Weights of a small transformer language model: 268M tokens.
Each number is 500 + 50 x the weight over its row's rms, rounded and kept within 0 to 999. Layers, rows and columns count from 0. Numbers have three digits each. The size before them is the row's rms in percent of the matrix's.

# layer 6 MLP down (transposed), 448x160, rms 0.187, rows 338-351, columns 0-159
104:556552523486500594467504553543491473536521487506440482545500483518517482506436464546481562456523605537500574433492592432581453532568536398426511431539573570526476584485464473528512501464431467507689470478572496541473555527514591487609546582450557510551519445492553491476520478611548505518529508489447542405564481521488499524478464575478555508491527585586455442506461492481509596490498516575553528449503483454402510498490485482572549438514414453562578561520446501460459502483388464
095:458566488468493485484416558554464451448519569444554496527573519592505605567448589496504548572467469543476481463653581632448456522553450491549562507557472458554517472560563518538435534546542536468479492470459494517574507555585503600485524517394473459495432445482507447471612556468597508465428547508447586467590426479444544557547525505491444541501549493516467540545477518529496485444547553467570451447464543513516537403549508474545556515458428555478518536509491539471494593473559470
098:494565425441531550502555450558512531495533559458530534501478448540476540498554523471571462543520458502497550655514514442422456526478538506470491488521437392561464522443507541545496557510389473533396468461493475585479522500440446496553465456481446525386531496443397570540442508517562558513512496453521552515504524474493373526517425455538485495482496497472489483506481514616540436403481442460531466553470570563629522520441393376537469490541453534557409524504541390523497539529484457
100:532546534566468501548426517526492531588467411522467469535510411435517550504534429538489514463467489466516480455488527485547549476511518530452508558436488452506557475481442478450545386488517535469413432436498479540491466412651602491638573587496543520515511484536423449409447550514476506517456519588506540529458489573581420529505524469471506507586521555487583516465636463524526445475621535509534528505469531498594530503557425470408452542463507481595459502464500574536567547495554479
105:488528499466471519566537488538611490527508404501525512500600545493471477449509582473467618420525525449572519363448541521469486515476407414453566527465460572492523480509437522480480442488486598498513506567577493424480526535559505499444553514560521517431476474539623457540493503480542564407492412508543492481489416561538450546513581542480547554567450490510452562479541486584457495468464355438482474506544471447479492457441459462434528622482571446451456515560426502459462497505416528
098:477441464439546508526539497441513450499476557463518487595528588460454411610536556481484442506486476486555447625623457468496405470548475506511485497455487457572469532469554463484419536534470533552423415550492439531534445555530549480471576561538480575582458477523444499446470572468468518545586466496612509504510518412491510509462570451520529519505429525479493530490471540406482604553533468531455539434594469493538436582528419580519515439500420497564510550452512502546517518370470582
096:516475430406491552530607451567492450533541522483509488513504542580433503558475523488388408482584514437472425390469501521468485487474514389495495527515476458503499518450430492538542449558540546521539446519567601523499458375454499515531498514449515436497456501427411559559619523561455506581483495497381461501429451523517479554475568533552464580519485519480504423502441591550496432489549467475482535562518388566550449536538537562551533452549460471564557532455517585502571579520505497
101:501544519438433462480517497480479564464549542485489581528377429564506506420550382500555531513535463462499499507444478478541430375507588474535430396493491531508489558513517549491563617452551470458506535496506424515441481487574541512503496472510443450576469578486491516471580607578469579433479528508568555463484459583486420433463556492543533460529506418509475459434493526473529509458450481424490479510605416569533539429481538349574417433492457511469453494519528489483524486535517421
095:429551490492545505362511417550663466535468499558630522433485528509542477505536516478465500517474532535503437495473460463477496579556531495492544611534495452504552450545525419493465510463463489502531544494591557434593433480568574475511453520534456554554395517503554515546495510551442376522472509395503558410514499472520516471528524453492527557493519567448500429502501484525520479489443484415449464522485591506532408489413471494461579421509556553442529353521533517570512501576507492
100:467513593546478554361449483573572557559437553442536429589615426520522530519466470534476602500526488448537413503505555547550562472452522427528508419508402508454529565529494459577507499532489448440498485478456500489502468469486568481597574602549517445518563489531438520563461522508521388571507522522540468647472514508379501495494510467531521469544553493507529519490523458506450517464453552535498455509488498457537490495477365579538542540421531487385474434504461541476479466543432455
095:553519510519469476459548446443499559455449425521451539563417469487453484540556543437506427479546469394507493535559476528482561449513505586521572532501417560488401480604464474411555548441470481559555492571391469490489512455465499480501477502509487506534486590526531462467493494440422563518499397482553499561479440430490340451464513536415550513441406570601492479433579466495569440535523514537510483574533443578478463547518531585486496435587500489540400489486487416449499499514511435
099:533588501530554545628543474465510472606532474561546532571505430503561503592476581506485567450583541512473441524523543517531529487418597441492470573487532510458476580456471553454450496465586456471355467479532463406497525490459546518482529492489505490575448625493513523520477449469460587407507467441437502446565495449509462473532530465461572436473506510454522489371495532443560522584587456460477530425521553516453506498555514487562585556525441575484423557493530499411504560533519522
102:476424429502487476461483474550535456516557417559445461553551447505492514418416462552560641504488515563509474477498473473522439508523467463481493525506492551489524514480556566658530503564467456467477562396484552549435561475485413459471488588454485607554502545513524417573630502572460534499515525512623542412500477557493501561479452515522475469454552536426497527549471506451446496337574451514468431476599470501479411490572488504480512419509516539507544479435511481482563510532483493
094:506508469433503528566606480491485489527537485458546488545462419599485513475560594476456494420565555527524540447386479427509437576386512435528459537529514493531483555434430512516484406539508444519370395501469526491552591525490554481553636432496498466537440464514478510416457506591486448493426492505430452459553517500518503501435439525482470533509430495468505528573410602556505521373508448493496515565453508470544479468431564445489531479460510466477580537555489478470586458424516530
# layer 6 MLP gate, 448x160, rms 0.115, rows 339-352, columns 0-159
098:500476485435536502448465472567501435542442529512450553491556492483544531526528469438535546547457447476503481411428505407573499474471483436526486533420537435524426535417662531520461460497537557422403503578448463556505550534506434478600569508427484562568548554461560436527566542454452487547445420539551523435447485464390486526470473439500543585526562545613576526482496500520495464466513515519535487482428575563402477560505461423558494441599413541468490512557467542455522488521515526
100:575413463604506431437525575459570516448567510610439546535586472439454420518517544468565499567485517475450511538448496495511386467621533493467540484563434498575455411498452480497560379471559558510518553529560510385541479526507497452478447457572489515544445437539487516515473475499489533524611523551491538521540498505551501418521406523494456509485405512456552527481514506497476504489497519499450464521549554471499553534576551456586381453488500451461551400481524437438428452483399522
097:490439555474604597423511516461581513482445454590459472484479477463505546495510443517555533415553515522410485457548484495527436440500476434455524489595465433520518461549500538517573496484469534471518564452465470427506615375477479485462494487396431574397519463432529453457466496502446421531452510550417546451562511417548470575540479497455441537560508474428515536514511459475587471485524535480434513490548437495548549499610540529387521488404429468530601562554480511441523544472495582
100:455408517443519406516479560438463483461424517554501518513471458438421471488528511526498491522495461501506518538508426501525484552482403509491604452518575518474466534402583486532464483581503465522620544540431548482481422564510537434471546528480488413470595503434416529497555535419502505431476560465522594529375537523422460505410435511510492510501579570508542509558520517597424406470491499491542587503603451541412559522571514489415467516544472534460410526557492575482470528534452450
097:509585488550403571448529548411575529554613499486467476447528454506553550507420477576475457467520536468611495597495512503439463511471535527362536463462508536484466520454468497477520437503435513458550522527500465449440521519408542446462392450529573531416489558503466522615505443405523530459487445522397480517538560621483516482545515493545486472457537440458453525373519549567520457509531527429446514524480523547529491450489542606427471517453434575580488518482539476412549538529511476
102:485554461505458420410498532466487467491427623440399538533558525452488498516511574502531491499549492476524514407515604543530566543521518476506495484476463575501511543576462483507551559515472467493481442454608427538448514484527478522451534535556479519526549538493469476508543451385497492537580547469610464456456514445389465420600453505536423541463589415531546600492548480484457609474491483529443468418458520537476543471441480422468492574518460517460543507603540566417404588478523545
110:512437496481412542597498424505484451443585576494498451520481519539557528508467523538467441489465448445498466415520386467505456454389545551532402451604483513471531456494519446502453619470501519535536530550521468529491435437533465543614485485513524535570440492484442499560466468515470389501518520553545555439506480466579574566543558545454484532448511446554420539527467547478490503425472525432436411520509555497511513433519540476525503355394515479506502463463485449428522501633424448
092:486491384527460412515485505495494559486469589451582503483592494407494505507448533564515525569585491518491464483492395392536459490561377502542538511531478568569480492420472506502484616427543525455532508490537559526476490575471478523454449444533477484498508606407549585473559476515481602422466562492568452563463509573588432468511508576540420510466494496524486501498420460431502506393578519517515513461430490500481503418450479532531512467562571437554581489519430491494469537440562419
103:444474441544391550588514532538479377512493493468522486511518532481561505543515465528446445507543449507505453465501523442549507434444562417551491500466612561455499433446546412392405544528495491484498558532500483496461514471483469553504415454475474521459487416452426531378484449478460432528494599494449558470499403436500471570515579425502471527533521519463503561592557479451487462431501461466485459424573422513564524633406515431426453554557420523528430543491567499465540500491510476
100:497506450478417462509494408440522565529506518543503538426597513572553553446613591466400488456550510565444574523477507531404464540596556516537502517482443416557557476513575486440461552507478555440472470492531473481514516508466546516481556463495597504539542394489628503525494517514525459546405520523476461461487591654379455461519440543544522472500418581505514568561579478499527515489509535554476492493561514451478430484548415482427500498584546476535504525494583538465539460501441523
109:450502547450418497546450522500506495454371526373458463517521433476515486535445521444537517509508447445423424470515522543478497477395545500501563527476406465554502564494496523466544577412527435483443478502413425530530604428346487592442475547448457503521485429481528523605418575604499542501522561468451427509482528470501528558536404459632543521463472513482487450476471482627451452425455506514501448498483472486500559480529525553479439500537592546510491551482511565505482520462486512
101:376484442563462632503477537471497495439462523471462487538548515456604538551508586518602543449425590581537526561506514584490472529526541520503490460485525472528459457492471464470536429494470514467448588403563463483517464459429445491444488558471582501495475494496577437555568568541519425444485436530549464476560471490543481472414466621517534418452550498471492444470507417483562600463436437601514503593395410463523442513541449555509508444481486514502542494468499485585484495573454508
096:404499512592424591489591480441539470458635505447578496448524522492457581494563619478461474535476527505517470422541532438446474474441483522514501517521522514443471393479452591523512492560566571623517545400523487584471468594547404602518519438537468443464509518466526509542421480477539458405472434503495481514470438559466532530514434512566564475534524449467503480507482468575558556500555533572517438493528440440478505476537447404499529543468487563516418545433469515497422507533469569
097:475487510383491505551522530648482532453553422531542462531554450481467545541586533458465596555506505421475560568535499457507529451403493419437474543473482495492452490490527470410566521552499437508592383530453464508499486517476514549538549537533528468455471429518529538494586480545546369485456593478517565547472503536583516491416467471523542443527429513564534575480525573502572541474487512458473404485480571583531445421490482476477481576436532493543582474563458518463457428523429608
# layer 6 MLP up, 448x160, rms 0.11, rows 339-351, columns 0-159
099:491577416519460571482453573417535471600582570550510516490421371498415424439472486555532447529555612421585523505481522557487470572477412516465506478488509486549519565450495479469535497549493484499523474580481571511467407539511557529534495440514482481470612591396445557512535470515469464543455450544551500492412521576542529494451550551478503538479550405577470533473502465632458401549515484504486505470573549529595511507509496407415536463478477483504513490509522502583509480494577445
099:611472448514554576457525511421518525602536519595442597576501412435521627632485474436529522509528454567405513527514525553452492511445538566501468568530523512492443537516524484524481459464543477462442537418403518506482466525486513490550524410489549453455530569493514527489496440523544518464512584460556425584446541520562560553612513394510494521506485555494456479488480516425581534560433468424439496434508443531496499553502538488503503503521504427587429438488502521576493490573490380
099:557554473571477580506451434475465514542471551472438476425564508504573550574538536568604464464533536473417452528536440474447440510484566518468457586485543501480570507534434530516511371515410554497527615482565459501513513485423535372519466526514489533615497412560471519501547607466510512462406492451496469562514459522416469466480470496500455503588470413502517516449440457393500524527519513503446499422470484586488444513507465523568485610561557519419520470483502437449496464495389513
106:546474517530390506531451445408483412506510507479543496509513500546495538566477544531463542480422471517565573401469447564357437446526420490474474535528451513520518552552536457462524460503434520560570509446617550514538516436450484454497465541524475582485482508494496477460385440464446571391486446563549530492538431578506444497511559502457520478464408540490386474499514480531463387487517478480478445493412441458526492453418483578525480533542538536501615459566506541535531602434570431
103:538514514543521412609525577431532560607525477496426445550555474457426519497541474505499410683544515474536464518515411503543456510534543509467504508463486447469434483448614437464415516455485488499502450553557470473575488490438531527578449442457479446494559506498502485476469576493521479483575470418584446502533517461509519542426464462537518518457480481492551534386545545500497507503383508540514495501507465567412327513572485430475448513517475478506425441476535538611564506479497543
099:458499489589413455550403504544608408397415547448534449525532478377537499449573483499604400504490513541578627536450497548458538481491534433519563459573615617479468505469550488504474463458508537468455483515480434550450465587476444514537501424459591586504569523543541558484486537442497508468474578476607469538520488491512542503486495499519519519558490606506578532521515503446477558472445513493470502527440474543557497556476493440481484516541440570488516530535590537440472463581550486
106:570516494434466459491491523504492506514590553599542632542469535534409508521565495454560456414453487479547439454402426520554513417470525557491459474482471445520578488479455533438502551463622463463549500574519595558606472470586462556482509479535463466579480537428528517502530640554495527594569549599533449488516459444554484551521490505545558428559481457511415522438474459518493515459467452474494554458511459439551532450468501533545357507480457549540539491466505520450539537582461508
097:456529442516478483567477564415479540560442527418460473545477476464500482564543488588496504473486423416584535496523592574488486582481478551473504459437513518403499570497473593491536493491458431557487517560479535468521577478524472454502546456524436588486519430510415475506549504541503572622526506564524522513507532468525443368430537600474471479476541469506450481401520461576438513487596504461526421507373426427479520518618485573454446544498550573526460548468552526408480483430498475
096:434541526489504484475517581501476563370521632562513515556441582429545410468430452448516544581427486501527465581506433522532511438454574521506550605537587554431461482547553511544461509523463555491485515514576480570470479533548566573498468500472475595455466542497431425488528406514477569439528476438482473396515424488517501459478484470480531641529431513566517540549534520547432612535476440505480544539512502410560597562451527473458584531528519512512496495532433495480554483511482469
098:440593496567557480525568516497482498474425554499489525557414513490591606482464603460436499425525529590459544535453512463496528514561458372650404557521414411579575556544509480463495495432522448525522538485508515496551419499506443458462579452442505523513482502494493494583585540453490538484558567559499527526452458517436566480542540551497501575503556495399547536463522489627489505486525514554479559455498468448480571465386537488432505504467486511474600449524435517504493430523487457
104:572476534449521517580571501468525542561451447479473555511543430479535513542486492511502433435555548504523504468478522494461458504463604495491461459560500436425556475520574505523486493429497391504506428417561452480451446603467439555438536505462511430462501448521440512402518417480535617575453493564485490463404497480570645461458416489410552473451483529430512451473478580482480487545560507519551486451535623459572516495460398499589511519446485456563451516423450455536595475473474530
105:507549508493458459404536457533466565596529476442428433586467386486449525502427456595521532462484383564494475484528526527520538551461528550456484523521446454592437626499492478482502487529577562520613437466500460499467626488461519504540508467430426552579508464537465519468441512538560483466546566468548484505531629496470467572475483468480587553550487481540585485429479544418510484558499531487499504430514550518505529445528518560534414531580518419549476554462561462558603493539482581
090:528519527431474545503430471521493487497522416488567538549531535497457478525331482535459437568462405455518441515546477474412514489483515424522488548455463576566498484641491466583580462492382444429524511540435527536508439443556546477431525464600513537539539542494560472458449391538477527515488538529488486564489588497474517524579596583504466563446505466517401525473593479418469428473545505487543593436492543461536465526497480499590528413521512490472523552455553511506467410455453522